python train.py --norm="rmsnorm" --rope_fraction=0.5 --attn_scale=0.125 --bias="none" --init_std_qkv=0.026 --init_std_up=0.026 --optimizer="adamw" --seq_len=256 --doc_mask=true
Each number is 500 + 50 x the weight over the matrix's rms, rounded and kept within 0 to 999. Layers, rows and columns count from 0. Numbers have three digits each.

# layer 2 MLP down (transposed), 768x192, rms 0.0997, rows 269-474, columns 96-127
513584584501461446515509576484487566543429469563583531478524514527494574543484513621522548598512
535575435547498423418497548518528523457479534437498619541451508456515467491525505534375504477515
626503494472555482449502487491518457452566549459540548475436497539511528504479494495507514594523
519495491493431564521511504518466462512468444522542533563471434474554455426441556445512519520602
496451510545528444540473506485494480448530518495472502417454489528535462430529488492437541503527
490462521531459446534524401432460470487577450535581511486472466519534490452431485460425612449546
583543417561496523584495431521579548499471503439495475483526579404479422495456433450527449485343
457553506503514606522449490492518474464440395556406565539527502522499523512524520491476527582447
526478422503386507380508528482527456625462566565426523588498477508519423420557510538475599429510
463524459489556448479493461531495404445539436489420448498474618550467443420524475595579478451525
565394556461451546484566522513558510592507452440515462485461511503470543486540561450555507408506
463514402485506519492570495503566462434533530545467573515444408478467369411430468448476463665481
572551477433504565486445436511496499534516582485517421484561418504458539425524469490541484447475
558484518569521535469573498467568457435403462551469484506418485525505453565489450523560479506516
509547496419573447473503499589464505503616456475525491464458548427456577490507528477463495503429
465519500557565605490453546531529533456481539450449492492430497510466419474523552477532559520512
562495449494455478538458530540396451439474446496470480486519439471408419524539532427528434435542
423460442563524626545541439577494492495635506581611447467408597427648438463499518476494517497535
466479533423516517450514561572457439514461468455550502446500439447489493577487477584592478413445
479437401423528482457531544534596531569373472452517415515431510470428541580427527506395522521431
377476437498526485525412405477509511493488516521502476485403488538556467537488488539613529493410
552550516535532566510399515554457448495540526517568467555540501448546524474460508555502548498462
424510519594499477451528434533506573492441454561442519620409493443525495519525572556546620485514
490593549427506463530475504466545544540443596579473522537476509476443531501490523639546584446507
405512502543502493601499469509453548613586442496554435464434418549469496496410538522481420548430
572546470469563533532495406470597571523456487500531455516505441505486483590518521416449445609512
539454525400430483556520482426447458534474641527515472536521472418519480351577454546477477518528
481589357483518551441530457450503392511563539422483424515577480555566459413533487500557468420504
434430541449502533469517468512566530537497512519464394550437444545506465514545531524492578550451
487514539544516569564461557478395470458447487496487489510561392574393469562476486569475513516385
634530561450480513456526493503528414532511604444539472476457474470601461470580461509472540411579
496593558521478563490429565576493508484445438497494478530419487571470502484527435483505387525612
522466442517522430463434529611398517545520498548479509567444539471429576550565517424543419419380
536457494533514509501520506505670530512477514518501507493466491382599537395530529442416544489500
511429575427530572456626526652516559502564480464439498387413543431472537489476489519389399434450
555528536592423563574496443417472502479483504603415510566514511519512518564482395423512350573480
482465516544450522522438564522480491482440516524451571499513458454459495462472492503484419515510
476564467531501531428358523489563573535552517491510480549515507463483500505556502492484431367479
434503527547542436580404531511553520522446439484472494514567406409456508522435507449579514489528
564456441430454470591443508500502464467415537444502617565475487565617468499520570504553532436579
508510510458475537450503513528548547492531575522466482519545457428531455490529552620449550497501
513413408596443444434474472467513500378617494452443498524582577491566551426540443475529530460550
574534562485432519506528497475447438494524558443530481518487439423533408469504454456421487466559
522449534541487453511343451547479422438440427528628440534474559513393556580539460510526554550423
466440415562486567469477498425391598472467484469596505506477481546495474588494463443544581499505
491427467554440485512571462512484500552574554429449451544574489555518449427475519464470541499598
595481514462490478541550458506478498509444611509468476436534528575597489512543481471567516390544
570511493554547492522469550532351508452474522544546581530557491497500574481483458563559499613496
558541490444494578507456406507508522518494515566516485462421517488449503491556496567518439534528
482444465485426501540509478562481466510487467428477464518426503542525508588526547467479528456515
518437491442442513502528511501544467423415439490547533421528586517543568531528494560541527513583
461561435513425456502527478458457511519476552364512482419570385523524577551486560478481550448480
492466501490521473471524478570511517575526502461380521446523465470508500424517518512535515500399
517486504497490474418530485538558481512503495488455551475411501522580471424438473485569509402509
551561488458601497605471448427464495560545541463446587470426542483526477427460436608516517518504
475519472512517541465519475473447548506464486508439506490458449450481501482489512539468546485426
518467494480490462523497510464562478628530414447531565481449516415523444520440477480513574449503
491501552488489545550550450477573553424550440475457525471489394466447507497464523514508450567475
565487418548497471498471504521541640623557546615538497508500457503586410466500563482584610509489
449495585462561486464520437537523605616520451527482435449526413457489458445516522550519516482428
457518593565520406510479487525471534472482472568497540582454520505482436591517475611477552481488
443546464520474559397426490495523495552561540498525469450471500535517531424501574504564553495476
487539508416518514488408538530546536518550501510450439477439518479553491467537646565463529483468
453464520494515552479528536448474536473518470502466508480468511490466488484406523493499488532458
477569433527585485503430458465457506479456469552397393522453484525440559576477532468563509505436
480476579498502471477498493454534479508445505424417541560475481490393461548442509536600506492509
542482498440441527509442459482561418595451505526508532440563549428471521488571515474440549528457
432490436513678442503532435526510595488495437632453444554462519543490547384500491560539569545442
501568524481565535555406496505408531606507439489501548503470437494491427578540521421432535532568
515506559533447531531521508438571485548578376415472537519468417550490512469470477482546490482485
457457596455523534461542590519423633487477469564464589510477388412404519521475494563486474516549
608563579571396414559451496518490507439507470517517515530515483591514482523528536530614502520494
510517466527545504493510495596506471484460443493503501588499480497507545493439609478495572441506
550423402543520554526588441473520464458416415493516476345464540452585548563522410553522554529587
527471506505460446465513535416507546510469503503463560495572520458515462520497467507469429533500
489484440491610466462516491499479564543475493578581547468466487440478525405438547507505442519612
548494569502572513474431536467504486569495564495436569407448501508490571464514488440482510526521
405457477466501555461511566547520514600445493495488504494433439549527507551471516529513542562471
477524498514451462535468563584500561433499416596341487484509439452408493504510542475500471585557
374445509503455599523517439547479556555540511518487516475519501543526525454495549588587480493566
498506480406496506539516436520438507507459511536531493427501539437456506535499502557492475520544
519531542522565527521482447511446483467614512455455423537457586503492554586555505503447413411471
498465505563460522576502522446416521471498545418553508473587392448480499536458513476514513435512
522443530489442537557493523463492524418530426457555400532508422480527536498461416472563532566487
432484470500526431414453544513430559522461522501462529502391498488487455495498529516496497514500
540521547519408423484529529571570455545485594604549533541555457525415438420479436507577539371566
440510562436554498404489524552580459485423582502471401562520526482505545554588591502494439501510
479546533500540467545514481332490622461557353502505547462563394450447454568458560530533451528461
492516487502506502500505489455338513529491493491469470467534521447504555509526501530501497497476
512495469440493430534506521522502518428453522439475476437519455519508494541564518568485542469496
455578490462381558473565564500565524553490509442501443497424476491534509507508473492484434488599
543628424518551596470485469485511496465450511438459467463477525491424479498468499423471437426503
461514526512486427494461507546486555538468520525534549524440453408477460515591520566499456588541
518412584525496486494460461501488550542488470460474510595461469427443432548488350525462436471413
470386535492409519500403588441500506525426477448550499426483484368588579496496497613540451493528
534525484450521523472414477487486478537514484416441545490481523485455553462565457524411494463526
522483509500432509494507544510516517533486509500501595500491437468419516481396496445450501509460
538457543527430579516474471464497479452428415570493513547537447569442489536490556541659436547570
494479424458499487453559500490497513526464497459616616450453502508469515477369431520411521486465
561606461578401420515551461535479520546481506442522398475456522498439508493494410533385450517539
452524541512565491463426548556533522544388365490546476485485432568476510466545523532426438568520
471539425509468509475469508441509522517527583459487487478578530499478452409575442543501484427503
485511577398465507525444587472552505588468449420479588436455479418450430576517432518435500577487
399504504491431503588602458401424515472407496460488480414554475480506468464388541614472609481460
566442460433482527450563517509561529516449597499437540466506498525409487514540538525482506461538
517467447435504453489438433440519500473486529524503553468461568570430491588512497478536436399500
542508491497514631519489511493374468556546495400522505500465479487467514512472482458429518421575
522551540501539548422517570473494513515531516531508559565582456448449440513486513490503455458500
525542556382567461507413492453497605548462511545649403550533467410543583408528548501503346608516
471476477421612446510484589494558584551448460406525485507458564468466599554491540464525422532495
473508553484507513431469410470505486480602484532462464508513580513498435512542495436541519498549
562473485540484472417543487441506576514563443491547396517443478610538578460538597488480492434487
475388509500499480539560522515483497617623586609538534532460492452571561464528484483490498482556
440526579513460484593484537415467491459535485539528505499481446460448461564533532421523536469530
523444523496469537502561393562393500549531483617461481485462497507513465536612424462500428504514
513524544538515530495509486521517599439458654566502515479554495494504436498456433527538537489489
433478506575475517494352439474351454523459515462451476483578510428363539666455446390534424435483
544485436485527373415425570371412481504455456405462443547549482522484517642452530532480503516458
488448485465560530477528565495475557494453542601482555510543533404426448468509550473520455530490
514501515534531416590488586464445486531479444448465604442466426469448497463527544501495506542489
505430469520431493538456498527516451520546467457573483503611555483558516464552463457516522482458
485509512469509438524510553496462531491438469487515440498406507421482486518522489510460429557467
522450456504432514510489423506506479456395511487408502498524477617558460470529493570578465512500
495471483521419547526497510514499601534438500504543508469427495431477477597538519442574522484541
550466427508511544554400505455487496522527526526384531470507508539531444513510497454474491494593
521513517429518570337368528529549499562523588544536587459486487580535513504424481489460568440551
491541424508517514426530489578454421509449476459471556597420550497412451505423544526445527420552
490462458422465537485522463469541403512529629536524470545441403532524438507569518527487480504590
583556492560477561568439525466568525463428516460440533451476445441566426450527534462439523496493
546525457469448628494451543436497446529504499520588507416473517455477518558478565504479442544467
544515525614458481581440529487577468503477477505499575430568576563525534572526582472438497527504
469578548540491435547420482521528532648515540579457470463594456574453556483567389521563443558492
542490580504645442455467462481444474488519441496445512477504365442428481524424498547538487521474
513479511423582470417481500376551447442582530389358596526513497464415468475581464513500487576446
465476499534464493584479524484469491505530467482460500511518438463464457509493508421479537480546
499502508481475444484486518467423521458525510523436445584513533476449527537521499540574463486497
397458537527496478500501510544531509503505511488402522527523449511487505444568574506613565479580
532492444503494596484582525505505525511432527530588419571605538662538509511486526429528586593411
526453604467437569534601437545516591495633503426471498549530496453538583494508521485466509456521
502511501480543496491452462497545464462485511477572512473427584504492481514417507543413528510550
568474563461455486448481535445577506442445428580516536522520489484524490466449494471481480497546
438477515448531474502439415558525389496563517474459448472593525517463405467514562581585626445479
451515528452553557537417463471416435519510480507499470471512518435459469518482524534431481555441
509562513516513496515491498501426429519442562529455499510577520493537529445525503488481521510420
543471580522514386545431434495374580516521402509497424461598548417345492610523390501526400578434
411547560496459480453375589480369551506452402465623398501485375625466498584450561438436482524444
493543517532453621572404517522505602460494455521526486485474550524494604483545491532516576485587
423531399541528488524584480341489580473576533494511500498444456656506576476447518546429511422502
446461476477456550531466580483541461514520536474446509532608459365545514543565517435512431505531
510495485502444524508457454453647539575486481434499470422479524570436522548500537512540438532476
507469469560595528492455463544465545497537497605485421524490501425485596493567480423502470491377
481494579451430397542553489429479597474547410534512562591491383402593498498625569450504471449551
567488500503582465348514406539522530454487452509490514625462538455451470499514513501498558501422
441525550441430515521421532443639491537471447520522489525451534502440430437441448498597455537427
453465448470509486502407530446535548532454488501523498489493417475545443536544485521539489524507
479480478527522510561536555414417482559484584510513494521550483488416514513556500579540568570551
425420538629610508399535470525390552508526493556541553570458464553499547524435481495534527544544
513449437541491579493503538553523487513530545522512442462501474496548457463469490556469543437465
447455529446513481500431558448576476558498577479411575520479507404439484527543528500498591473521
541431555541427505564560475504500521435505484457553463494525661502523505471549452445430479392508
529529548577536502458512456547501528467453495454506459459525459500486505575574477513478548552536
529377518479502538488520559505487562484470500531560545500470509571502524564390473606556537539518
479479530562496486501488513462652503540504469459497558571531554452503461440497442566529501510537
465535494493493438435474538501468543446590565563505515547507617511374516507477449465441507443486
641478573462467364457528390542456418467362499524497462468610570458468467376518493522506399461458
564531555550562581556558512507533450573488490578443523473615580514528534539457449517561517507405
501459472485527560492463475503489481597452521488537513365473530460460460488471454529507473486505
460506517560447567525418469418536500553511590500545463441525544539560506475531503531400475512497
567443497484484477477507615531477475505515530534448484474522422542481475446453438455482526480515
568520465533496481425528561582381428470388524403527546485472508523467495435431488524490514506494
430459430558507540421465430527501547521439515415460625499522625422533524358553455521501552543472
503439487490437541531560498479400465465521491518548443559513522534494448442445467565438601530473
501404458505445477419590563524533478448465596445426573484564485470477503489555468527548493564524
497521479510534535480484460510492477467542542498548534528465404455532537443517533566525469524537
516514597382526475519408489555564480527436437523511611466463529435532461513493577503423570527500
462529526442469458504438558488553494478472513509467389514475478557574490569486422405444484491525
522524523489453482474518528550586564572469577524499537514542512534492475448522547494478600441541
530442479488422503475451504497453612541539491507403462535507500520458420513473471508577492529486
518505491521475509579479522489421490608472504480515473504516369518488549505508446520566549490430
521549555461520477459585572559533511582550541495398517548513553479485478468469473551651546524407
443444565559512510466440564513464597513563448534481510516466398400440490503519440461506517560420
465395574439480579458557457425541480500456503438492434472547529506491507521511497492555436459542
499414481445477553462471500433525482543561537481490549525447434523523464492488463530445516527543
533584499520540550481623462530587499467583560436519526440483505479516553405448506485546460498471
463488500478448541476577523504494559499517494465618578602501443417485483497497626566504551501491
502483501503502449467461572421518499509542549560480461368557528481512518612484522499554481552486
454495560531521540513506565461477485469510499484486422479456486502544495551499531475460397546489
522600479367507425419504535472638457446423567520515492420466466474530551553564439522480545458564
542477526539501542498535431531429542520461482534554419472559497434504494595522603564524530570481
576507521530472526502495532436462476565491385556486503511490419501465489522498480495560433561412
513480494422495459538485531483433592515529542497492489431476527526529448559450494515554462511513
600517525437598507412489461389494545476556503564588543436447463495587515572567530502485519542414
480509563505454477513479407436502556502461475457547483438476509466530575483522554459398454359479
514579471449381471522483436558425474519636599560493486445507488598385516612470504565535429537422
481482579588627449628443398444549477502489553478515591460540670553449484535519535523505440495584
494496598485473454488514478557518495568529473517520458470481356491523545516521433497531424450474
474485460513487531571439469525365443558563525523455446510518562531504546520528481483412468533499
567451473526497556589489502394589490594526469485461478559535530439499563466522509492608580404511
631472547554497513562543459472539541472423590538475611500508482612536521479564577518493510515616
494428474516435553508461565490446484444529475495467497474475442491521495538458553494479481533501
469491518483398513553464513502536534527486518443513459437538514483523490541445511447458479515516
419448558434592512521404488509447552447553417569549451550504398604392432499537417507539489515578
447554473494443476546472518494461447496469516534425551513476492469508488525508569440491514486528
552469456490468454573495471478442572374478462468640444457628496568471447440506531472527493554479
484487545555504490484495498511437624463394489543529555481456509580480523571449420467565560449481
525469490513503521552467595459556548489476503557449505489483498499519513580485512538502550514439
# layer 2 MLP up, 768x192, rms 0.0979, rows 270-474, columns 96-127
546570552479477446507451486510446522469502646490489465530563523486520452421441441467535559457496
449570561483568510597537550528469546470386513659512522514533534485470513430538525508598540501484
524448520487581498577590478571463452483478562602488541475482554589586500490477514430467497515517
459582494557580474493487474595546522494464560441462489473530472613496476445442496514516552376505
556549485507517541494509549595524430506483485555512461448443420575494504479561587471544483394516
421449455502562400579533538566562421563406505537519542545483526517613516463513504438402471418488
493542396439543525482565551429479617476602476554462485613467539500601446474584464517453583567524
437470496571580610538571565549521379365541528498584477471574483555561442563449515511516422541535
538519496484505458489538446531552404523388543584505497468590483665487518476548552457513553424520
429509485532514512525540469467590580441573543535514525522493518475511536469578557497590481441536
512533487407523515562496476470443434493474466508567468481421577537509452448540479481448493487538
558492497535520517518555507655547405489485435540527482519474503597479543469481516455586546538525
493583563445419420668493452536488533423564510481532420455523616472454468536525526516556474504509
476485488521462527496578576470468545459566450536521559560498488634550517491458458534522494460587
474510494476452443533505543459456543507521559532548457453566492599578513456499515447461487473544
449556454438526531443515604478437422463542480523601413532581542444462494489482593414448515462548
521543547475579520557473464508490487495384534483457376509616557623499600467532495463541553563579
471534484477572472473444489540460489389498537535531477474459467534448482491498550430502545542471
479440457550529467550579459566532514555459440549507520563460506520555577510502463450469520470422
471556516434505484529521511507561409441536486496445517566485478577564481477479559478538503557553
487537591416500523542500505472516485484449459535551500472466509522481510422545536554451484442484
457546505540564552581433528553438419386461477498559398539473518559530458506517525511460546508558
594571574520487512535529521480558439506473461423482524537451497466597603508462463461458461382465
440525556471533524515505428581536528500513501458515477537520531579467555548537491520536507506570
484506492520514516531527555440513522527497439456504405470445565498481531543501533418529514522501
484520450525540443515533456543513527459517524401541494657493526431485515489479502407490597463500
409574436489482563485551473484519479473490581439530515562507508430596511481512503444501471469643
504498444484478547499489550468542456484536516494535516631567492474470535503443504424479458532458
498510451473460454570501538458534468575542489508485448500486512573516560545501446461540446513635
498418483546504472498541460516442414420551477543550510547473481525449517475421463410508573498451
411467494453568535528525463618520532484596507521535494471499503483589498544490607496450413455457
537454496495502514503576415583477523548558440536611421542505557479510536444512394460381552572449
499503501433453450602564488505573490568526455570549423585486483549416565482544520543452529447446
522497494479436469542592492553481457433555509459450500588545635547520614458515511481470598485512
516595468517462535474489565545531534493477503583525425501529628503461446514538604442532527567483
585509421448494482429516470585531532570502474495547417489500512534502473431473491431507469591606
554486436391522421522567442501520570450517527467528464452421520525484532412445482457434627403460
385538472429499431492505474571458556463477563439519549543534540491505520533439356452489420488593
514575502510558463521507556523500432479475547537588407461529448535524490505429480463426577551484
477497553571572517467635476452525479422529514561468529493569467467530561436468451486468571494513
535595467456471503522505555509524455461395485473578518491572477510477452490530442488441621534432
489499437505549429519526440440484483461579533562544506397470576524486450534521529493459474502516
557538571385570486498511513565448532374548445477504466422456455565503505514449494367563478462431
560491442525528503629539444502543484555554446491416535531504623495560569511558481400441474431572
372449472470551453570521538470475544390546510566551466529480595468548449498453493452478455569445
451585515510543512493520565461449562362568479458616487563545563486523547472474430509513580522477
535518503450472445478475537612572487440579496518453449514488514470489489524556422380460439455553
529512534540495492456586547588477475499489471510462437470479541552490551538521495503438548556546
415403429501456501505506535496519467455440515483476532570560531422509450528542429478435512531518
434585446423510568481477509497500376519472505521526506501507581439570497458485484550525516451497
467530399511485453497511414477508592454449538507590460467481577436542568488374543525480512528522
474489506557487522513518562467580472560472462511489548585503538538444517525468518548521526501489
479472470470556493534534447544510540490569508491547511556483531540550478497508510506482513449466
601538534450519407607619449507488470504453498550528561484505553472471591410567537454510486482501
464463486524514508450528504449509481447583463518529522488584469534457540469475387476501549469579
536555471406503479565514435512567412508514456558504424520538551489495597460572525486484475542525
486461525542539525489513484551563496450502483520584450529516471496567539435531442499549456502482
543606495526556532482521515555519547476564584524519479395504655592591563488506518513473425423514
440510512535508545503532469522517495516495476509543448599486478514530526486542531549443559516515
482468535467463591508544425555514504493472526470512361603534460518511510478467479487548540444578
420640350453480501468557545512494424476456563610516445541494522496570535399514463474410524480491
500564486534568522500547482543495514505602522514490429483475454533551483471553534515522487408490
457507527426492530506569564534535568444513461483540444536607507529538555477481387499504634404488
518528591492452472489483414510496553544570572441523419540471607482557508523440436456530497438551
494471506516574488436498469513500424528601519559467524540458598553562517492496493434466562490574
515536475598537537504603558530471507479559452511513474478506483528563467466453524523508489441512
378456571505589471422506526454574437513522552460565521563596548556552460470555499467534552476462
550537450615613509564613424518550545481590425603559543459586508534539503477503505498547549460589
455477535512562479467554412517479470451579519532567545502553564511501624409518601459443556458459
446540455460536482496516427501519387400461492476574542547452532538556525494506602482409526368506
514555523462497464492454420544480585432539441550547472464537533577538539443500531469384481456453
408388499422439474538533448483584552435475494446507400445477563534483497514493500524465531491484
463479478429468613556491463532579433513420565493505455501519512514461501560493584487465484488512
561538489490554508495497525455485556377577490490481525509526572486490521438512465509523501495518
423384468471525568498497423547544418389487475508541464487564527450590540407486471538482530583604
402435500565510463484520465585485511509603501377546552541501495503504544531505541472593547536494
335461443502545484494533522502499536542583488476524535514549503519505502487463489503561513456414
539463453463532552515559373541531522519529616530503509519478597468515614530452457491447470497478
480468470599546494465567545471455474508433580521529503598456542561474526463576535453482584510527
436550493507469480497518539458473409365505486461512457420531552517438534509407453481569558468486
502518534537596478469549451545461394489460463531562522464491520507517457477500503514502533559606
548529562511545421458496503586469422437550515500582479595417555406515534487550520389502446526603
473547573507558484436447522535492573411507525483461533447496496566514524500469569527509482495560
470452515478529518448584455500491511505458534504484454578517502517525498466458398433545478501522
523504497530493415492513450447594479539524552335509514628485587564562579426576392466470450408558
469511454487434478443490573461432496384469558510544491493664559597613565448497522434580478479471
470518447538605512537489533624439556470552532556572542557498519583467531564513442547500469462490
449495554418619457544566537528446498481545504491520444557456514459565455492501484495458475505562
511474430480503568504504486512467586529477538448596481538546516461566480477474461488455591466563
445453389504500495447510523539507412483460494591586516567470544554478420479567557471480463574506
414551550508562484445547453500562460495507556504536503482451545445483487494646478343507464409475
518541530543494492527626504512509494435547603493507457519511528538596477397458493488564474380593
483464561561604523526535424454425460435485549431477559502447524477622564383553605495474451489556
459607538425538464568472459515481502544573641511498507479525468380515446475586521474465504544515
498522510503539447523568465599504486430490451546578526515501527528507521451536484508560514501441
435564486532462393491452461506442532499515578485445445522544573562463543384603410442402521488420
511556578438539495521516550552575505518488444598490560467598537488564512494500545506413450515572
409442563547528485529531501541488431537617521507404483564535561548480501461613497395456477374548
438471527512565404478499566542576460520525474434542415538538569452495547485483425523380550438530
500447472487501471526572480594586506468493511454488538608499516504439514433495540515552511450544
496545430450490465513512520545481538498528376525447580532558530496481595503538497533448502447533
426550469541512539618569502527565570468559437487530518668596560402515637453550496488596444543432
467519424467520559449552471687460404482490632446475435500567632544496519526503513477429458530503
538481452524555441430507462536506450478488462471479483491515508579462461518455597378476524512460
511582556468515486548480557561518435453433430474448520566535533616495520507459573472562444424478
498512551543529524487616481516506441475497482473538442500592481628517439521491495426455521520485
414469494515485397504522449481506491524548504535585488542584553580534504457425506462484568422533
448463564462464499496482479546555451452470485537663529561469525510580413438511499473526462499463
444451486519485583444547536447511461491417519489487555519546523543496538508465401382449483505453
583378357556497446480450440469459496420455504491502515535549580574477454484621428525519558503584
570519521544482475519480529630537432568416580521550438438467539486447506523516519474462472534533
555517507430469599565477543524485486442543488441491534591489481492536539520538440419558526536472
573505459591512462508511505442468538514443541529487408490573562595534573453575442528387521482615
480512424473564413559529549545568468486580507579475493550523529571513490455528516545506492461542
511611488501493457521535510683519458497543582442495476491505489523456432422528566492359451424446
542532546530550527547569498510437456483450534494572486623510602530434629548562540546517490513609
519524461448467458498535476513546504414480481605594510533550493480608605523599540558415512466442
515486462468532500467541431578547488513452534534582417524533542507514521503522613519513460424505
448557428479479515532459483495499504532588601510497526479557499493496472461478450540507537550581
547459440572466553505488565476446533455420529463576560490575503580534481452548452470544624567472
559548541472567478535566545639527524439498544419462482456510496504522559460550489447456596444555
499582449531504503463481491475494416541457512531528456519461468418538529523578620565390509510591
446527427496517398481524451545540489374478556479553523523610557471491586530538496475543469636484
468570509529467458572595591524566483419583611489529471546543537580484426503598486520547494505632
456445525532511465482551558500556494445518518479596485589506525535585478456450530506480511444524
436577524566479486488554474455484495469568516514531432530613532435467505471444520525486439512532
347535343467581456486482477494489488443426562593555444532430491486543520506478527526508555558486
494477468478557546531546564567610510508513547485507446492524607557499483473575536468445431442422
396474436581515433531509440540520477440486543479534476520529582523549563430505394484488536503451
534659462518614560479514501446511519447516481550477442440523528493506411478551569504437589517489
434620558522483461468610553477601469490587486445509496577508565491548500477439407509471533494563
432500500499453590468522553517477542555496471573497396498477598549527467482470460432572502379499
457578481477457539510565512460513455408535519525582536518549598520494462491496497508398478498469
554421497467436505462521499501579449397491493509569481580539510476470466520494433501530462523580
472479458477462567457643450508533444464495458607603503563540516566524480541494439475438445475559
482579481461499438494580476541485551465557546500517503535462522465477469503511481519356452517445
510487497443521569486489550499487506392419534533539485506505559490559481479532506497466614501491
458488544569587470488451488510573549549474454578529524467523502472494491551507529525423516463501
539488464458483553541560449560463534483537457585507413490573488533552513424548483520512538509557
442484496543551474485520371503551429524529528491515412464571499562493463520576528531520557464516
572483493469465494461539484563481582527583552534510594546561522587538510486519532543480478406573
470477479482463441619604401521600463460521482516435540475563466536519525420576550389563609391463
507488441520561504556589399498485524465452517461498466546459473478531500481452478502524488474532
471534478512542588538583413533467471443527558638505437517459498541499518550569540593598473552541
536606438543573568612567469555507470485507537507544479470550489449485532510586461526534425494450
504458434470500442529530537546583524467478485536470499516562538501578529396469474550476474470416
552542526440523459534478475493552457482564512590475510526494557539550577520636524485595525480537
485524446496515455554529560538522516524469490538577497512481496586554455466466476504488506465525
426544422428548434528571558551593437526439514516519513579555504602487528499545499460403504516507
421531438402578521470532423555499567491505555599580508498528493469539481438473474495549469485509
587505441454583485502609455521552492508486497541504458522492502536545456421473636529502431306496
436501495533522548578526432473502527531344535478547439421495522555471515528415507509570523450493
496541510370524434537534515570550501508396449510534502499595606512496530462583401470508509508477
506534424492460514544545393416547531461595445458524491516561518524490538489489531518539467465504
532515391493466475425532490561523430485471492567502505518539485500537546437471472404631508530531
506512462608546426408561519541480466458562533518542581560447530545519477411611455408468575445466
489532441462503474509548467480592481479528510502467526523449535597550590509488513529482483403483
471465446557480513523498548548533504438516464499551440480556549505480445479531423487506527565473
447593452607464541494501514539469515498458536534568497516488458590590472478485567487565554563525
470483591564478484546478498529541561474623524485455485505539626510550542444642488528500520518629
499605505466473459531497455536474517481513588478530473528483548476467555497519456518508499437453
490555524611504478433572489491584536440513462543543516468518535503487460485474476460577517460482
469464557544541657568490478443446404440533490408488534582462556490526536521478499448583488490611
444483465532497522440547472578464430440405569431566496543508541491501495502504513438556449521565
556490424431439522516531541501514482421479492512532474502487541486517446480633633554473535534548
521493430564491503519509365519424454506433607584562518449512623598471505397498498489511583449509
468604458387513554555589524510495399483566581610516461504568485533517535483510557481489577482535
440528499510487528572482543465420493536516537496505547478556478524525452487494511484588481583563
550561516531527412561537439471469501454497587604466524514494522593523423481575549490515529439491
439485425488445599547506499462449491523493450515569562440490541463453547476428468508555412488562
497517587473485533534555467499430561449534538554567556451509465496459523527444483493547496608475
537536601529493548449507464473505403411473514453539516450536548561557548475526473436561395518462
516490498534511514473498424487469489523503479516496483522588503506454590518446525391522494460521
462491465633454492540545541588515429495553414499535485574517480540462449415458428475604527551511
515485459492530455499552409473548482404511622513485546450514480489493528523590585442484452528356
540518522519596480563489481520501438495561544548505541606513553498569604486577457502478564497419
415495554521498457459483510501505415428439479565566566526581512473523485493570414488461546465480
454499488520501490488488512489460518478491494414503451558507478541558513435448519463546474503513
483441552427465541444646614529581500348437455493519505507572505484545394563554454532392455488472
462545445452420539515498510527576540465565464511534441507450515532560493485592438454463441496509
565468429549526494484523513580558446495542521532513393519491546519555456535543502447408528534573
460478452612491509511547503552459512470496434564491469405502534494497447443501570489542566588510
511584474519548449480569477476564499533511532561438484528505651431544488448513530537400477548488
442416589476530536567468451503507536424411517548529488587568507522536557536483424473535506470492
442485522549535518516545423589573469488488480487557495578478527508569498329544430496452529490533
478482428404493485516539472536527503440512544472573447529474519532537513418465498517402531448477
564574531537460506554498399484372546528508515489531433483501489512501463495528492469439486500561
441412474485487586576509559465504382554571510478501473596484492560549582431415541457550560479494
415566550465564506442508563558451478566521555558541552639504481478493519480536498494498469484581
449474512578533588555491557633465497531508540537585475560461574560424461542575359482465496492516
478514455467548500533560592526546490487492464655538475580525502494462502426434493473400484500474
500505524521535482448523503536556411597470438491497585610555498572464519405474507527526551537514
451534498482596454409578493510571408527478537400540584504510506514504502410612475507396493434515
494471442484544422497521526419497505494582543495478451534551594468565540406394587346445507513434
473549544535501486465469456463557496502500396502507498586644490533481497449403518495465544526521
474510501426440569589584547503548441455506526497531501479512542464495455472421462452481635536579
451562417509502531532575417493506515485561482501533465500559506470511512526555524414542533508473
510530578466488479525544510477514578535456611504447492561486623511541472495453439419447501421549
556536455525556524492553412541506502484533633539493469427548495531517582406555594521568558415466
556520507413519506578488530507513514472452552474509558495531450595503572461498359460456431428535
391435506589594442406552447439505384486571410512486606467445551505516527471523572403471583596567
546491538529510439563504459564447492448572482399494463506515532529472446492617492499543487469492
486549472524465443504620356444557433506442600450498508563529493427558457454515530462515492445429
557531453557484524536531483497442519497552617535486407537403515550555439524603476509430424468515
436546472484510476578499487508458561534452444511495489553544554540510513517653464575441463508525